Part of a small language model's weights.
Architecture: LayerNorm before each block, learned positions, tied embeddings.
Each number is 128 + 24 x the weight over its row's rms, rounded and kept within 0 to 255. Layers, rows and columns count from 0. Numbers have three digits each. The size before them is the row's rms in percent of the matrix's.

# layer 7 attention key, 256x256, rms 0.0605, rows 0-42, columns 192-255
093:139164131091101116136157131135095116167157143092144111110111166089136134126105145144079137116140132120144122131155128143126168107124116136116145097115128126136109071127092137166122148096122129
114:142142149078129146079125124098095127195111099112155133161108168075105139103131178141097103130138115168110134142163154133116120108132103097103121099094147096158127140144090157078110123116176104
089:130078138156099160126128143172187143132152111124113162153153053190136124124144133115151132121109107101119147154133119122127133145155170140142107147104125154091103126107119084132171096166107147
093:107141140111141100153089075096137117162154158106125113130115153043130133088123130135089141129134100156112145146133168105112130134114106135066107126116149131158133156110084130110138142093132141
085:087160148099150129158134077080116129139120165140164098101117174047168116108146124163123113148144127133116133076132163109089131109151097127071165112122135155152124116136162150096125162103115139
100:121091115138151154114147112139173090125132109112129164149162076194161120110154125145135123110121118152113119070152116118099104141135117071138087119177131144073129117099153129091118146191134126
122:097094119064084107113128147143130175121153143144135123120105189071103098098142120145126149110126145127184127138140145107137120105138168128132172141106124118128125144156109097163130153100107156
089:146135144108149143159101093075107131081080165128171099126060181053117106172084133147128148170163086115152136124141139125109113123103075135106125122121119117175112134139124139130121132125130137
114:140154155135166143137099056101133084147111124127147098118110115132125125093121164118156147123118097132098102115115153115107125133160074130068107093117131159172138121118186174065120142126121128
096:113157143108122122136117179136093150092113134147098082056098181062110124125126166131120153134147125092151124127088116123140131116138116195126152122094147117145160151145154151127106110067115124
101:118129143081116119113120121094132172142146162125122095165101191056138124125133130146077100141156117155187159118119125127126131111123145103082174134128144123173137133113131093150136104030119167
088:107103112170129142094141156174143118149125072139111127112164098201124132113153138076167161105110143121125152139147095136142101160144127095176137153131145135106121134140111117125144114177147104
106:152141137149147129103115106138116104147105090176120114128128130197141141115106162106136125105110127132101105169153126157141120165118115091134108105145129144137117145127118123108135087155178131
120:130103175114149115134155152186135149100120116161088135121122112136130110126159116136166140106113147118145100110096115105108155122155173134169144156133086115125165125174169095093091143129095147
110:139094109141109139142131138184130167062156125162126152088136124150111134151141083099138130117123156122131133138115116136180152134146162135138120157145113123107121122161127102167148128151118124
110:155114165140171120123099114107152106164108137093118154217157105142146162131140103149086113148117104132111132127139135149098126105123118067131110178167124113134124125116074129081132123125140111
117:114141130080100114109123179122087192131123157172105136101075154070076152127110106136102135114124138109128125146120118136169133127116131170166143085131133102156152152153141152143119120118124121
109:102119122095136065101093084137108136116134171153105115087109147122105145143130112144097167127111115131126138136142211096105138098152087132112129127138158126137135144158110132104126146095121106
094:158111101154117143138143184166125121104158123113112163125170058175108152181117072105125113120113146121112130128104105145144119138126164149180090137137144097084149126113124129168105106153093128
106:089141108127110152128107159117106150114133160112104134093096119050123128158141097128073106130169122138158174134151088149135138151092149120127177129094136114162123156109098121177121119115089137
100:097170158077122116167088111112106140117104183154137112107081173080153110143108149144119105136124152077132135152133139109141118111108111160111171098085141124134110136128141138110159129109123107
124:081112122131100138125096148113092121129152140127149142106083131099095139116124127108078105109167132160120149126117126114137120112145137176100152097110136116122148189132121125133136097134132121
084:129140114145141122101138139121162089127085092133123159139162107179144106147132124158136125133110127092144102118129134127125110143125142124164104134179098122068133104164136145094118130175153083
123:114162141118172132128145094079098122194081108122132120170103156093152106129119149140130100140175120146123155113145144100114096118129103082108127070158115144121089118134139149118156150142143100
125:120127125110099115135143162191109156136145129184139124085130134102116139155125100130093144120114120099127118104083117138173160139142193167152138143121145111159152145133149097158106111127090166
109:099140091137122136171151112100139133093161170106159125074121159104155111127139112105139095155144183129155112103144119102146124135138121135111176121123120145135083114177156082137142156106120110
113:131114108140124163135142181180156154174123104131103117104135099144131130082151155136104108131093104143144104127124085164107147175106155103121123124125136138083146124122083108173114098123129132
100:128174172122118111161121120108091151170133160122141118148110130109120098131075115139123157106135110090084141111129136134102141126098105178092100096084136158136105124058195149146170118111088150
095:177099118110118102127174155136161150140147092132133148147159079195115094164154119151115102134054150097137083109148131120132119141166151119172115124128121150104117069157107090134112129153139099
095:111118107121076111101150114127090146094157165155155122114084161082130103136109129121102112134118118117132101138127156084150106101150124150098147113127140102127084122149154154150120187137126142
109:122122126168126146138133092132154101092126098160118181133140085195156142147152100124154112137131144160117127127114104125158096127128107099104101111175117106116138118119144129116128133168108142
138:149117153137131131105153147130103119157183141120117097173149112167149104122135156090147094131156129116129123134124127072116105107149121136104126112142126134133109092129143161094126156114128142
087:126148157095128068137101075064116150153106159120118107162079185046106103123123155169119127153123120089139118134129172121101131113114119159070145112086112115172126122142146129104129148085126134
113:108145165074123090110135122098105140179095128135114112155076167093142102128099127129103129115123109106120120107154153130117144089119073094095138067146127106176087115128118161075135164090164103
107:091151113106132111134133111111113118174109135130117098080126139099159126114124160140099121171139082137155118112111121107124136111091108121068100087140176128129113139096131164081092132078148134
101:153163121117129106170133143107099131095126157103141166096089156081124119123102124117105137155121111093118092122130165090145143137126103133122145111130113144208088135141115146137124155127134130
121:114156099099074137133113140134109164118121093098117156150142116096072144110151086159129131164139158094131119159146120135153148147137139165129138131110100145101164122123121113152135120124111123
117:131131113137102106141130157186094168093138137165116162119146131178076128122151129124130129140098141102132100111114112118150110147148158137128141114135120134132168131139144086192120115126102128
104:136078098165144126118099119132107130118135109146098120153109094176097144112129105119143155111118124149082121179130098166146125151114101098131111154142131122123128116118151123105122093168139081
104:128124133188162153116138148127142105060126103081104132090146130159133155128153113125143132145125111122151127139134085148147123142158135120166134171126115136102115117170132091119120093155097073
107:131175142122116140122119154109096142187116131110142116121108149077115145095121132141097117095141129143149135141144132149132104120077149165145158119110163156157166154093126144133089120098097144
093:118148131122153125149155153117110138103133144086110108124074149061167108125132106136099094149185119142173133099111092130110118134093128126127158129155104130144131132136154147143109132089111124
093:080138123139126137139123137111091127107144162094123108135068117076118094146124125120136122160151116132114151124115119154134128155106122142107142148098154094158118140110134117125135152069097159